From a checkpoint of a small transformer trained on Wikipedia: vocabulary 736, 21.9M parameters.
Each number is 200 + 20 x the weight over the matrix's rms, rounded and kept within 0 to 999. Layers, rows and columns count from 0.

# layer 6 attention key, 512x256, rms 0.404, rows 215-269, columns 0-127
208,241,196,221,163,178,148,198,236,197,203,201,211,220,205,200,196,150,151,231,246,232,169,197,203,214,181,160,228,166,178,186,174,178,181,200,201,230,198,191,180,214,186,232,215,205,180,186,249,236,182,190,222,194,195,188,203,189,221,220,182,203,204,199,196,210,165,204,204,202,181,217,172,210,194,190,214,229,208,197,165,177,204,203,206,206,216,211,211,185,220,242,193,179,193,211,179,180,187,183,173,233,192,220,209,246,220,167,213,175,211,213,187,183,196,207,259,184,213,211,200,208,191,216,187,192,178,206
197,172,216,182,218,189,201,183,188,215,219,183,170,207,216,216,196,190,211,174,176,180,195,209,199,220,189,198,205,182,210,187,169,181,198,195,178,200,202,195,185,227,190,206,202,207,196,196,207,237,203,188,139,182,172,210,216,202,201,198,208,195,200,202,176,159,167,194,175,239,205,174,174,191,174,200,197,202,215,187,190,190,218,189,196,175,202,164,199,192,171,179,172,192,184,197,191,186,214,202,199,212,229,220,194,171,226,197,175,186,219,198,184,216,178,188,201,220,209,196,196,203,216,204,179,207,173,205
222,213,198,193,182,196,185,220,206,163,226,195,215,169,188,212,204,195,194,168,220,165,230,191,201,201,214,197,198,212,129,200,200,239,214,192,199,210,166,165,200,207,174,203,190,168,201,247,180,180,211,192,204,256,178,164,217,192,185,198,196,192,184,223,184,175,213,213,175,208,211,217,240,194,219,226,183,183,206,172,214,222,194,228,216,218,209,237,209,153,216,203,239,210,206,258,205,223,194,210,193,188,232,200,194,222,234,211,191,248,210,204,237,181,216,201,185,163,171,219,169,195,237,196,187,212,203,206
188,172,169,237,194,242,192,149,214,168,142,218,173,219,201,176,219,183,193,189,189,202,189,256,157,190,197,200,212,223,233,198,183,199,182,229,182,232,205,213,182,164,206,225,213,200,210,191,220,219,190,189,156,185,236,235,203,194,197,183,182,201,245,217,204,195,240,204,197,152,237,165,183,209,206,173,216,200,179,212,212,207,203,214,179,197,186,204,184,214,179,205,185,169,201,185,197,202,206,190,177,205,190,146,209,212,192,224,188,199,196,201,177,176,199,201,196,177,216,189,198,177,213,194,187,239,208,214
180,182,194,152,192,221,214,209,189,196,227,180,193,161,209,193,200,214,201,187,150,170,210,180,187,168,198,200,189,157,210,187,184,211,210,192,219,208,273,176,215,189,205,235,197,165,221,223,186,226,174,189,163,205,171,213,213,177,234,240,192,211,200,205,179,174,190,219,212,222,200,216,202,208,162,229,215,222,229,197,195,187,214,172,174,208,243,172,188,198,175,214,204,168,235,153,222,219,221,234,196,214,199,203,160,208,195,154,209,186,182,242,222,206,175,177,172,213,202,206,194,203,232,195,217,213,171,214
222,207,210,181,219,193,187,193,173,193,214,175,156,234,170,245,178,239,183,176,195,229,216,184,175,189,202,180,203,187,214,199,167,218,172,199,179,214,160,186,200,203,157,225,202,226,212,154,192,181,234,259,196,265,169,161,173,224,190,210,217,216,194,206,178,199,201,154,240,236,200,200,242,206,200,212,169,200,186,216,187,200,212,223,164,237,218,193,197,164,179,188,207,209,168,229,205,226,216,216,190,196,203,197,202,212,212,175,185,213,164,223,217,201,182,174,190,200,228,196,201,209,211,207,195,169,154,200
218,187,188,198,188,189,222,187,189,201,194,200,199,196,191,196,184,163,208,190,192,153,178,169,231,219,217,206,176,173,171,209,212,191,195,223,152,217,195,220,228,205,202,207,194,205,203,174,193,202,180,182,175,215,182,209,195,211,240,160,246,206,228,196,186,193,219,205,169,242,246,187,186,203,183,245,187,186,189,199,204,199,201,184,171,226,219,171,207,184,183,209,217,166,180,205,195,169,198,217,224,178,181,192,208,194,200,196,171,190,178,193,194,241,200,206,177,201,200,180,190,200,184,200,170,201,228,184
182,209,215,199,205,196,201,189,174,237,186,200,245,200,218,154,185,134,197,205,211,194,193,203,191,212,213,202,165,207,194,198,215,240,235,173,222,166,206,159,188,185,212,191,189,193,164,219,247,160,187,174,200,192,204,232,191,194,196,214,202,183,213,197,181,207,214,181,226,200,225,173,193,228,179,194,222,193,198,198,191,221,183,241,184,210,200,207,205,206,173,200,235,197,187,264,205,178,173,236,193,243,203,181,183,192,221,221,185,194,163,195,182,195,193,210,197,199,223,191,202,206,222,205,191,250,203,173
184,204,231,206,206,180,199,183,215,202,219,201,189,198,222,188,209,209,186,207,207,205,210,236,195,211,228,191,204,235,188,183,194,213,223,217,250,166,192,199,207,185,223,205,187,235,212,172,195,196,195,223,215,148,193,159,216,211,208,198,216,191,180,206,193,199,234,209,235,200,222,197,182,203,221,194,153,163,166,195,222,240,237,193,200,204,261,162,177,201,195,207,184,157,181,214,232,255,212,170,204,191,236,198,214,225,196,201,187,184,166,218,175,209,213,204,192,218,221,175,197,201,173,211,216,232,192,244
205,193,204,177,251,179,188,193,197,195,189,196,222,196,236,206,178,193,196,176,185,201,209,187,167,197,211,190,184,193,206,231,204,225,152,186,171,185,237,219,223,189,187,206,214,233,193,178,186,221,202,218,195,192,224,196,188,198,181,270,260,218,151,196,214,195,218,201,200,218,203,213,224,182,219,237,209,256,184,194,207,219,201,190,177,229,197,198,197,184,194,177,182,223,208,207,189,223,211,228,210,201,176,190,213,212,198,193,199,193,186,189,207,196,173,215,208,222,202,237,188,182,199,201,140,245,189,170
230,201,183,208,191,187,198,170,200,234,256,212,195,265,205,181,164,219,223,203,193,225,246,200,215,199,168,212,231,219,199,161,212,188,215,226,188,194,193,194,155,189,230,202,243,200,209,210,195,205,167,178,197,207,222,204,166,183,194,199,208,222,191,215,190,243,253,203,175,198,204,201,210,204,195,179,212,195,213,194,187,195,230,198,174,213,203,196,254,234,252,178,159,222,237,210,266,187,213,197,200,209,189,245,184,183,215,202,165,166,185,197,202,169,183,198,202,150,210,201,223,189,202,176,199,197,160,234
173,191,187,198,191,237,188,191,209,238,167,178,216,204,208,230,156,219,197,200,165,204,235,191,192,209,241,217,189,202,174,209,206,207,230,228,200,215,186,163,198,214,196,196,175,182,150,226,228,201,148,209,181,185,213,197,169,185,218,183,194,203,192,187,233,228,187,201,204,161,210,175,207,222,212,188,218,216,210,235,175,217,194,198,203,206,189,220,195,178,192,197,233,234,189,210,240,198,177,194,199,189,176,206,195,225,195,209,200,209,188,206,180,181,193,161,214,239,216,216,163,186,218,197,183,192,182,234
190,229,215,193,195,197,178,188,194,172,208,208,155,196,193,188,221,200,200,220,205,196,202,226,177,229,182,205,209,183,194,217,182,198,202,206,174,213,214,203,208,209,181,211,231,173,189,174,230,188,216,200,192,192,187,211,208,191,215,199,228,172,241,184,160,167,185,178,205,255,208,219,198,204,170,211,163,197,184,186,215,181,209,196,186,193,197,204,178,173,167,212,194,164,215,241,222,179,197,227,209,211,209,161,200,194,177,181,213,235,233,187,199,224,220,203,210,163,216,198,198,178,218,144,200,215,163,222
179,227,186,196,221,174,165,177,225,197,183,177,169,208,217,180,205,212,170,180,150,200,178,196,175,169,187,186,251,204,200,199,177,197,213,199,188,206,207,217,196,217,153,172,203,201,220,184,208,177,212,175,230,213,182,218,169,203,185,169,221,188,232,238,182,219,192,198,197,188,168,216,151,203,205,215,174,219,202,191,191,201,218,190,185,186,195,209,206,195,172,187,187,227,229,168,212,202,223,208,204,191,217,186,197,195,175,217,176,184,197,206,208,210,204,180,205,219,234,182,205,210,185,209,196,171,191,201
218,169,205,158,229,193,198,192,204,180,213,217,187,225,216,167,204,213,236,161,198,229,185,193,206,209,234,170,193,197,222,219,180,209,173,221,187,211,199,230,190,215,186,220,203,200,183,195,201,212,176,196,210,203,199,212,194,203,183,203,184,215,190,135,167,178,232,191,237,230,177,196,194,181,204,202,228,206,212,158,177,196,213,218,219,196,184,204,147,233,200,234,147,211,214,206,208,205,220,202,188,206,169,161,215,178,202,188,209,218,169,219,204,216,178,177,169,227,192,196,176,182,228,227,179,189,194,191
193,230,176,214,209,223,195,216,211,182,156,190,201,203,202,244,207,181,190,179,218,211,210,154,202,192,227,197,215,170,202,196,250,227,260,209,204,215,177,186,241,213,171,199,232,242,186,216,214,211,198,184,239,222,221,189,183,190,191,182,187,181,206,194,199,180,159,231,189,184,222,204,197,211,195,204,224,239,202,171,213,205,202,216,187,169,207,182,208,179,187,211,194,194,207,249,173,172,213,221,202,180,193,224,227,169,203,189,172,173,186,207,221,170,184,178,179,180,203,195,228,266,206,186,229,224,182,168
180,208,170,187,163,181,184,195,227,150,208,195,157,171,186,204,205,198,195,218,176,236,251,225,195,185,184,201,189,182,181,195,201,208,187,202,209,221,176,179,204,200,239,222,199,166,184,146,187,217,225,167,192,194,191,155,206,196,187,176,203,211,194,170,174,177,182,194,230,214,177,219,212,197,188,168,197,176,218,224,199,195,230,220,153,196,192,208,194,187,193,181,205,182,173,172,201,177,195,254,205,196,209,194,206,188,187,179,194,196,184,196,228,189,186,201,200,190,188,223,207,198,199,243,286,175,167,186
201,191,179,173,185,204,187,216,188,215,210,164,203,208,218,203,226,231,198,199,188,228,210,220,201,239,242,187,203,196,215,214,216,187,177,199,169,168,200,187,222,192,178,202,169,186,189,158,208,195,208,206,183,209,181,203,219,180,181,177,230,191,185,220,212,197,196,253,207,222,224,234,206,195,211,184,181,193,175,194,235,187,226,210,222,200,209,216,198,238,244,207,216,177,199,188,144,177,216,206,199,190,206,205,175,190,206,244,206,170,184,207,230,191,205,183,151,217,184,196,200,183,188,214,203,178,202,229
157,191,238,203,202,197,180,181,188,182,178,242,202,191,194,185,243,217,194,187,177,172,182,146,254,217,235,254,207,196,241,177,195,232,195,172,218,206,213,203,223,162,208,172,217,226,195,178,236,195,199,213,208,225,193,203,210,216,222,244,186,224,195,225,191,220,207,179,164,186,171,205,218,228,198,193,184,200,209,161,216,171,206,210,200,195,211,170,212,205,203,198,203,188,192,203,196,207,192,179,219,166,174,202,170,208,168,196,215,237,204,157,235,189,218,200,187,213,198,189,195,195,221,205,186,204,219,214
186,183,226,215,204,250,218,162,194,231,192,180,226,179,209,194,184,211,168,180,127,225,175,193,227,196,199,217,179,163,182,224,214,202,244,186,192,218,201,187,145,190,174,174,207,196,180,182,210,191,228,185,191,167,202,212,211,201,168,177,199,190,168,226,175,196,199,190,179,199,204,222,191,243,242,178,213,161,203,180,255,199,223,169,154,188,221,177,164,183,205,201,172,213,206,191,221,209,217,220,182,184,234,194,194,206,209,203,176,188,215,229,167,204,176,170,167,242,213,183,158,226,211,240,180,204,178,230
198,190,223,212,215,244,210,219,181,205,207,217,184,211,220,211,190,197,200,182,208,183,215,214,216,225,194,208,182,206,188,245,171,203,184,207,179,202,225,154,236,167,212,180,222,192,228,226,185,202,184,175,198,219,221,238,189,227,175,203,200,162,198,210,208,156,203,214,202,175,207,206,224,188,211,191,212,237,178,202,177,196,202,152,210,192,220,243,206,231,185,182,214,195,175,208,173,205,186,172,174,216,234,208,230,182,202,172,206,196,203,225,229,205,199,235,231,184,193,210,181,225,207,204,210,191,208,186
195,224,210,200,185,162,224,201,233,222,202,198,206,162,167,232,228,190,185,177,202,204,204,174,191,209,179,179,198,193,155,169,231,202,187,196,164,226,182,203,171,227,199,181,207,214,184,225,222,200,207,164,200,208,183,191,223,206,197,221,199,176,195,186,206,222,193,194,197,236,222,200,194,185,196,188,174,183,194,189,198,205,165,171,194,167,195,205,237,200,198,232,169,203,193,184,194,201,194,210,170,206,180,166,203,206,208,201,215,196,204,175,149,212,188,212,199,170,149,194,230,201,196,250,199,176,161,211
196,218,187,200,192,214,200,213,176,184,209,194,174,221,158,201,218,181,166,216,227,210,138,229,221,184,198,193,163,197,228,164,225,237,191,183,220,167,176,180,194,175,169,207,210,171,181,197,221,173,185,202,232,204,166,199,199,222,198,167,173,244,204,165,202,186,178,206,199,190,212,224,229,193,197,187,181,215,190,194,249,209,196,177,189,220,190,179,170,213,213,209,184,171,199,206,192,247,177,244,194,213,229,204,199,204,212,156,210,230,263,231,160,179,200,203,200,215,184,204,196,207,174,214,200,240,188,188
198,175,201,177,193,178,200,204,195,178,204,233,201,200,185,204,187,183,196,199,173,194,181,174,178,164,186,185,203,165,186,210,213,219,258,196,221,238,219,195,238,221,191,229,188,189,207,204,157,180,195,209,234,164,203,258,223,223,179,175,218,186,197,183,213,202,210,220,197,198,198,173,177,169,186,210,210,234,201,190,178,182,176,243,211,195,173,178,208,202,209,166,214,164,211,207,178,181,183,190,140,164,154,227,184,208,203,226,164,207,183,196,203,239,212,185,227,200,213,200,226,205,214,174,222,217,187,205
165,195,190,191,188,198,203,223,192,209,228,169,200,218,208,222,217,203,180,148,220,197,216,193,188,205,219,240,197,228,239,229,186,203,180,190,195,202,175,187,195,221,211,222,159,223,183,229,201,236,203,229,200,208,197,195,231,188,210,176,195,224,178,214,190,223,170,203,189,221,259,196,217,218,219,240,203,184,181,247,199,141,203,140,211,215,193,195,244,187,194,188,195,170,199,189,215,233,212,238,182,187,211,197,180,216,204,184,198,141,222,242,201,214,180,229,184,212,180,194,200,207,198,170,238,155,178,192
189,160,199,158,212,255,188,213,204,174,177,184,261,207,204,200,187,180,203,210,199,241,187,220,205,183,182,199,196,194,210,194,211,178,218,208,185,196,156,225,247,171,174,192,225,202,211,183,192,206,237,212,195,227,198,199,208,212,232,210,217,197,216,194,216,177,203,197,228,165,195,162,173,206,218,183,223,197,178,197,179,216,187,150,200,163,202,176,199,221,184,174,145,220,187,205,198,233,212,208,228,238,186,181,215,193,173,200,220,196,220,219,182,230,227,202,161,177,206,213,202,194,207,200,198,208,184,218
192,195,180,184,254,240,211,209,218,191,236,185,208,189,198,190,194,192,179,194,214,184,225,206,173,181,221,204,195,181,228,242,212,210,188,187,181,182,206,167,207,217,173,189,166,211,202,224,191,191,202,216,163,244,182,207,208,176,188,188,202,225,224,197,220,206,189,202,216,192,217,175,244,213,177,191,193,196,215,242,210,171,184,194,180,181,179,196,222,212,168,194,212,234,185,261,178,184,193,201,188,157,179,231,223,195,254,158,193,214,208,229,205,196,202,202,222,223,213,210,158,173,201,187,193,190,213,204
182,226,159,239,206,194,220,178,186,156,182,185,205,216,219,198,245,207,193,230,195,231,174,184,180,235,208,215,174,201,162,181,245,204,206,209,195,196,198,189,206,205,184,251,184,192,196,219,229,224,190,206,198,189,200,190,154,244,191,175,179,163,207,165,213,174,183,200,193,201,210,182,214,156,247,229,247,213,193,183,197,219,188,225,204,188,203,204,210,163,207,194,188,193,197,188,198,190,185,210,228,163,190,198,199,186,238,247,218,182,196,199,258,208,155,197,217,208,176,206,183,194,169,177,219,203,226,218
252,218,210,187,222,188,199,214,199,193,197,263,216,157,212,179,187,182,167,181,204,177,234,208,188,211,177,198,208,198,190,205,208,235,212,221,207,227,197,241,243,183,199,200,207,190,185,228,243,184,203,220,224,193,201,228,171,170,195,189,221,204,159,198,223,184,215,195,215,192,237,173,210,172,200,154,213,200,217,203,165,225,192,200,209,193,192,211,218,179,214,208,234,197,216,189,192,212,180,176,210,197,204,178,188,191,186,243,205,196,218,187,218,187,198,201,179,202,244,192,214,167,199,128,209,181,217,239
218,213,171,202,209,228,186,196,191,196,204,253,190,223,202,220,188,207,212,185,184,166,220,168,182,198,179,219,178,227,197,183,217,179,207,219,186,235,167,215,219,174,196,182,168,192,208,192,207,195,172,194,186,209,154,237,186,210,198,230,204,182,192,178,214,127,220,188,179,236,206,206,198,221,223,177,212,214,191,196,151,201,231,213,181,154,222,193,219,199,223,195,212,243,227,223,233,213,179,194,225,189,181,191,182,214,214,165,194,160,186,187,200,214,224,204,165,191,248,188,195,227,197,197,161,161,227,172
207,213,229,210,187,194,186,193,183,220,197,224,215,190,225,193,208,231,210,203,157,152,192,204,208,230,209,219,178,218,219,181,186,193,190,195,174,188,199,204,186,209,199,194,185,238,169,197,228,195,206,212,177,186,211,196,217,178,235,215,199,219,197,177,206,233,238,202,209,171,198,222,188,221,208,189,215,187,172,206,189,207,184,179,208,178,186,214,204,188,182,218,190,175,198,190,190,192,214,181,199,209,248,179,182,232,176,174,224,201,169,193,198,231,198,175,226,172,182,218,170,187,162,173,199,223,186,203
202,216,203,219,217,219,210,184,166,242,170,217,214,204,203,204,175,185,211,207,239,177,217,149,200,162,171,120,213,186,168,199,184,186,184,190,207,207,203,208,203,188,216,180,196,191,194,166,218,215,197,224,168,196,190,234,202,194,204,177,191,207,197,172,213,205,219,216,215,222,233,221,205,193,214,172,231,201,191,199,185,212,226,244,197,235,211,212,192,188,220,163,238,192,192,192,244,177,227,199,206,191,210,193,191,207,184,224,174,203,212,228,201,213,187,223,201,177,164,199,200,211,212,175,203,196,193,201
199,198,185,205,192,198,194,166,226,200,174,205,184,232,189,196,198,186,207,185,179,228,188,195,209,199,199,246,185,223,244,269,224,219,189,190,186,173,215,184,187,211,210,156,230,202,232,210,204,186,184,256,222,182,219,248,213,193,189,186,214,158,172,213,220,203,184,153,171,216,161,166,185,228,192,195,204,210,220,193,231,234,241,230,214,208,189,199,189,211,212,196,227,211,213,211,209,202,228,205,237,208,197,147,231,216,251,190,160,212,231,218,229,195,172,196,226,171,222,193,185,186,212,210,200,161,199,214
197,188,239,204,219,180,208,203,195,206,261,227,178,211,225,190,207,147,199,158,219,195,219,210,195,187,213,236,232,229,236,196,195,225,193,191,166,218,226,220,185,171,149,166,231,198,208,185,213,178,247,199,191,250,189,216,197,226,257,238,215,199,180,180,197,208,195,229,163,224,211,185,208,183,220,182,198,230,161,181,202,178,218,229,191,208,212,173,175,146,171,185,212,179,194,250,204,183,212,207,182,199,179,169,189,214,223,203,204,209,219,226,180,226,214,198,218,195,175,252,218,198,189,186,159,175,199,167
160,186,167,239,192,198,224,216,216,220,221,225,196,199,186,178,180,189,191,214,183,198,234,225,170,192,228,238,188,219,158,237,199,194,148,230,207,189,216,155,254,179,198,218,211,230,230,219,185,201,188,231,215,195,234,196,149,148,196,212,181,166,204,217,174,192,220,240,220,208,175,204,236,195,194,207,200,209,196,176,243,194,190,209,233,235,212,188,207,172,191,213,173,221,181,206,214,201,164,224,251,230,206,229,196,209,193,197,192,263,201,188,228,196,212,205,197,220,202,198,173,215,205,202,218,195,190,160
206,214,180,209,206,216,186,228,200,225,192,157,193,199,193,188,207,177,199,202,221,230,170,177,161,194,196,197,206,173,240,191,184,193,200,186,176,183,219,183,202,189,188,160,210,231,174,217,191,197,198,215,212,159,228,204,209,173,191,203,208,188,189,201,212,200,145,210,226,190,180,188,202,224,219,201,193,201,198,186,213,207,211,185,121,202,201,191,197,196,190,176,230,205,240,161,198,250,193,228,186,196,189,215,171,166,215,184,168,175,201,200,186,167,217,185,226,201,203,168,191,216,196,195,178,205,187,175
162,185,197,194,215,195,218,219,184,209,178,179,170,197,212,161,193,204,173,207,187,225,201,182,195,219,214,214,189,175,212,194,233,254,173,190,208,183,151,237,223,186,185,189,170,192,197,251,177,209,199,197,210,203,158,215,184,178,200,243,207,184,222,229,190,233,192,210,235,210,186,228,189,218,182,205,216,190,198,215,173,199,191,214,199,201,184,227,185,195,189,187,231,206,177,209,222,205,167,206,203,212,189,163,216,187,235,212,190,182,227,194,181,201,205,196,209,186,169,214,248,212,223,200,173,205,192,170
230,221,200,211,184,175,223,188,208,206,216,216,169,237,204,193,220,144,172,203,234,216,195,189,166,194,200,223,174,210,170,209,197,196,225,182,200,218,234,239,254,197,201,187,201,220,224,191,217,217,204,219,213,222,212,190,246,222,203,186,217,183,232,197,239,189,206,211,198,190,214,203,175,155,209,195,204,210,215,206,223,223,208,155,183,197,210,201,186,205,203,265,239,204,193,258,215,185,199,161,220,193,199,163,210,206,216,162,207,179,204,172,204,180,182,187,208,194,206,183,201,215,181,155,206,202,168,160
200,225,190,210,168,189,206,231,218,187,201,202,205,189,198,163,181,213,187,199,232,165,193,226,197,197,215,190,210,217,201,206,164,246,157,240,201,243,193,207,193,237,221,232,163,209,191,172,186,201,189,190,172,198,215,171,200,210,217,204,201,179,175,202,218,148,177,191,179,238,222,208,173,226,186,192,185,220,178,217,189,174,197,214,206,222,223,222,213,213,160,185,209,199,181,196,116,202,170,210,170,214,204,251,175,225,174,204,208,221,218,215,185,192,236,201,191,173,213,205,206,205,199,188,193,216,218,198
219,203,208,196,217,243,223,194,196,210,198,226,187,165,221,167,171,214,210,202,178,173,193,181,194,193,161,184,195,197,198,201,209,215,215,175,239,164,234,211,211,194,205,193,192,193,190,204,237,200,186,200,182,221,219,180,201,195,175,184,184,228,230,205,224,201,206,243,223,191,174,189,221,223,196,147,204,230,178,178,170,208,188,183,236,234,222,177,214,202,214,195,220,218,183,190,205,211,180,170,169,183,203,243,151,175,214,201,178,178,212,227,199,233,176,218,220,185,226,225,231,181,200,179,210,196,210,209
190,218,185,190,191,188,224,192,184,168,212,193,185,211,187,193,191,186,196,204,196,201,209,211,187,208,183,189,172,228,230,182,216,211,204,197,197,165,198,226,181,203,196,189,194,208,225,200,183,227,200,164,203,182,222,236,221,210,235,184,158,220,209,217,200,197,199,178,176,176,202,213,194,166,180,190,209,211,204,153,178,230,158,198,176,191,211,172,191,210,193,212,198,201,248,214,190,214,230,218,189,164,224,206,196,177,206,203,191,179,221,174,208,153,188,177,201,234,189,165,196,227,191,186,222,173,205,226
219,198,183,175,214,200,187,180,201,188,184,173,176,210,211,191,186,177,157,200,210,226,189,214,172,194,212,201,196,190,180,204,190,213,215,194,179,207,169,207,202,193,214,211,217,203,187,191,207,187,221,200,177,209,223,196,195,170,236,217,182,189,221,202,229,184,200,180,179,202,218,204,200,191,190,217,212,221,169,200,187,201,191,210,215,211,210,192,172,227,188,229,233,195,213,211,181,210,229,199,188,172,176,186,196,206,233,199,209,196,212,196,213,240,209,232,228,180,181,190,183,199,189,210,187,193,212,206
182,196,177,216,165,212,207,180,237,211,187,185,201,193,222,215,192,183,210,201,189,178,179,209,232,228,204,206,193,220,199,214,174,222,167,236,208,218,158,215,223,194,151,210,186,217,199,192,231,215,231,190,193,173,203,189,203,189,188,221,189,170,230,207,194,176,200,208,220,201,196,205,194,206,224,214,211,195,199,198,218,188,208,200,187,220,215,206,198,197,188,206,217,197,178,153,195,209,201,202,194,166,175,186,208,185,198,190,207,201,175,183,217,190,226,199,192,184,195,196,190,211,180,208,204,214,224,187
186,246,205,211,194,172,210,199,196,187,226,225,173,187,218,213,208,199,198,158,222,246,219,153,192,182,208,238,179,200,200,195,204,185,203,194,182,193,215,168,222,222,188,168,189,207,210,210,190,199,223,159,178,204,198,194,208,234,205,228,195,206,209,216,179,190,202,199,268,221,178,212,162,193,211,179,169,187,212,187,215,176,200,192,180,203,177,172,213,223,187,191,187,191,214,208,217,220,203,198,205,192,204,186,193,194,201,191,200,186,234,204,181,186,185,176,182,189,183,179,201,216,185,182,194,193,171,194
200,199,210,197,238,170,204,211,175,241,203,203,199,197,211,190,206,182,199,193,218,213,216,155,218,187,231,206,175,209,188,202,192,184,218,212,185,225,204,181,219,198,220,228,189,191,170,177,203,223,184,188,209,215,232,194,215,207,224,236,196,203,202,182,219,172,217,197,187,211,243,185,209,180,192,219,193,177,154,200,188,208,225,204,194,181,214,178,170,189,217,199,202,180,178,177,215,187,212,239,213,167,203,217,204,196,204,210,198,190,216,218,212,200,195,209,204,207,171,179,177,177,212,181,193,234,208,180
219,200,181,192,188,192,202,235,189,198,158,213,175,183,190,188,192,188,184,213,195,144,182,179,156,237,215,217,244,175,210,177,201,209,232,184,216,180,170,211,236,195,184,206,225,220,226,205,194,189,203,198,169,182,195,181,183,178,176,174,181,187,216,227,185,186,162,224,203,226,200,174,205,213,174,195,207,207,198,239,187,246,203,191,182,202,169,206,217,202,188,196,241,202,206,199,207,214,214,224,194,194,217,216,194,192,166,175,222,207,162,211,211,218,190,204,217,217,218,195,226,201,192,203,224,201,228,212
220,183,215,200,200,222,205,202,198,184,165,173,187,173,156,171,183,204,214,205,182,208,164,210,202,170,213,229,197,218,185,198,177,176,185,238,188,189,219,207,197,213,155,212,199,206,199,191,214,213,205,203,159,198,190,220,215,209,178,194,204,166,203,206,180,186,203,193,202,182,165,198,223,194,198,198,234,206,221,236,189,196,177,228,184,218,214,193,199,191,209,188,247,189,167,187,238,210,199,198,196,211,194,181,243,204,221,199,188,223,215,174,198,163,183,208,162,198,195,237,216,204,175,194,188,214,207,206
188,207,227,199,233,208,195,189,178,213,184,214,183,231,216,205,235,172,208,163,189,205,193,223,220,197,237,252,225,200,226,194,203,200,182,190,210,186,206,176,230,196,179,207,180,205,239,229,204,184,184,223,193,211,186,190,205,202,220,222,177,172,203,196,204,232,192,202,207,194,207,208,190,199,200,197,211,202,200,185,185,166,208,174,216,248,216,210,213,193,172,178,199,186,206,189,191,185,195,184,193,219,202,188,230,215,182,197,170,214,194,193,211,226,218,207,226,232,204,228,208,229,206,238,182,167,175,180
178,212,185,178,221,206,179,174,178,146,198,191,176,205,189,201,172,196,189,203,203,191,215,217,183,178,211,193,201,221,227,220,191,191,179,188,237,229,203,176,203,193,183,179,227,217,205,202,171,199,199,220,217,228,203,228,183,190,220,194,196,201,170,197,209,220,194,192,183,205,154,183,203,219,219,224,170,167,200,173,196,235,203,211,179,183,212,193,215,211,224,213,184,196,191,193,178,181,182,194,195,227,252,224,193,224,174,209,225,211,210,225,201,228,210,188,218,227,188,233,205,168,190,182,195,187,200,214
189,207,192,223,200,200,207,176,181,195,191,188,180,196,182,237,197,191,211,191,205,217,203,182,201,165,222,213,190,155,212,182,202,201,218,222,191,197,193,189,214,244,208,179,207,190,186,184,204,195,214,191,201,222,226,211,188,234,220,205,222,214,211,213,198,170,175,194,216,186,185,186,167,190,175,187,205,204,191,156,213,195,203,233,182,211,188,190,212,161,230,177,193,187,196,185,220,243,202,187,206,176,218,187,248,219,205,211,218,187,233,195,201,210,211,174,188,172,186,209,182,217,212,215,211,220,206,195
193,215,204,185,195,197,194,208,178,155,185,179,209,195,197,164,209,178,197,195,201,182,169,203,212,189,218,219,178,231,208,211,192,209,185,206,211,174,195,166,211,209,175,201,211,192,190,170,206,166,202,201,165,170,221,230,220,189,198,207,200,191,203,204,182,192,193,193,215,225,193,176,201,197,227,199,207,196,221,193,203,164,185,230,188,163,207,214,212,209,173,205,162,181,185,181,181,209,195,179,208,190,195,200,169,219,206,208,211,194,208,189,149,180,186,161,195,199,178,222,190,208,190,213,228,211,193,192
223,212,181,226,181,197,181,204,185,237,229,189,228,160,222,220,198,196,195,184,208,229,194,182,212,197,184,201,193,176,250,186,195,220,171,188,199,193,219,199,198,192,171,201,201,187,214,209,211,197,174,193,177,182,171,215,188,194,230,157,202,200,225,209,167,184,179,204,179,208,180,210,211,229,222,164,201,195,232,212,189,205,197,217,255,219,184,192,193,213,171,212,228,209,231,214,178,183,216,187,190,214,188,216,180,200,215,196,183,213,197,195,213,190,173,203,187,187,227,224,202,168,201,218,214,182,180,193
198,201,215,163,195,199,185,193,195,196,212,171,177,240,153,233,181,181,232,211,227,237,208,178,175,198,190,191,200,173,216,185,219,202,209,194,233,202,202,165,194,226,184,228,203,177,207,198,179,216,193,193,190,194,217,197,221,223,198,155,231,186,209,207,196,202,226,211,190,221,211,203,202,185,187,197,181,198,179,184,208,201,199,205,167,190,215,232,198,177,195,177,183,214,198,174,227,190,217,227,200,194,207,215,206,201,189,215,189,218,228,213,183,197,215,196,187,225,177,196,184,219,158,204,189,200,185,186
202,186,185,177,200,207,233,194,200,228,225,187,199,221,213,212,200,216,205,183,199,220,198,212,190,208,182,217,197,166,200,187,167,185,208,206,210,181,183,208,214,182,203,202,212,219,184,232,221,180,187,188,196,220,218,221,198,164,180,190,201,191,165,189,220,175,202,195,194,200,216,188,198,193,196,197,212,179,198,219,207,212,215,181,211,167,189,186,181,180,212,213,210,215,210,167,189,207,219,207,190,190,202,182,192,178,223,191,203,203,168,235,196,226,190,206,234,202,203,187,247,225,183,212,221,204,208,210
211,198,186,218,178,195,219,189,189,196,191,188,222,209,186,172,192,205,203,201,206,182,195,197,202,162,171,210,196,223,211,231,205,223,179,205,225,192,187,212,230,172,179,215,217,185,189,187,198,184,216,208,194,192,189,219,199,219,194,165,192,190,178,180,195,227,188,177,205,215,203,196,236,201,221,211,184,207,190,213,224,216,194,198,184,223,233,203,198,217,200,175,208,226,185,153,193,202,221,186,222,225,201,200,186,200,218,193,186,207,183,205,236,186,251,215,180,185,210,196,223,206,191,175,197,216,213,207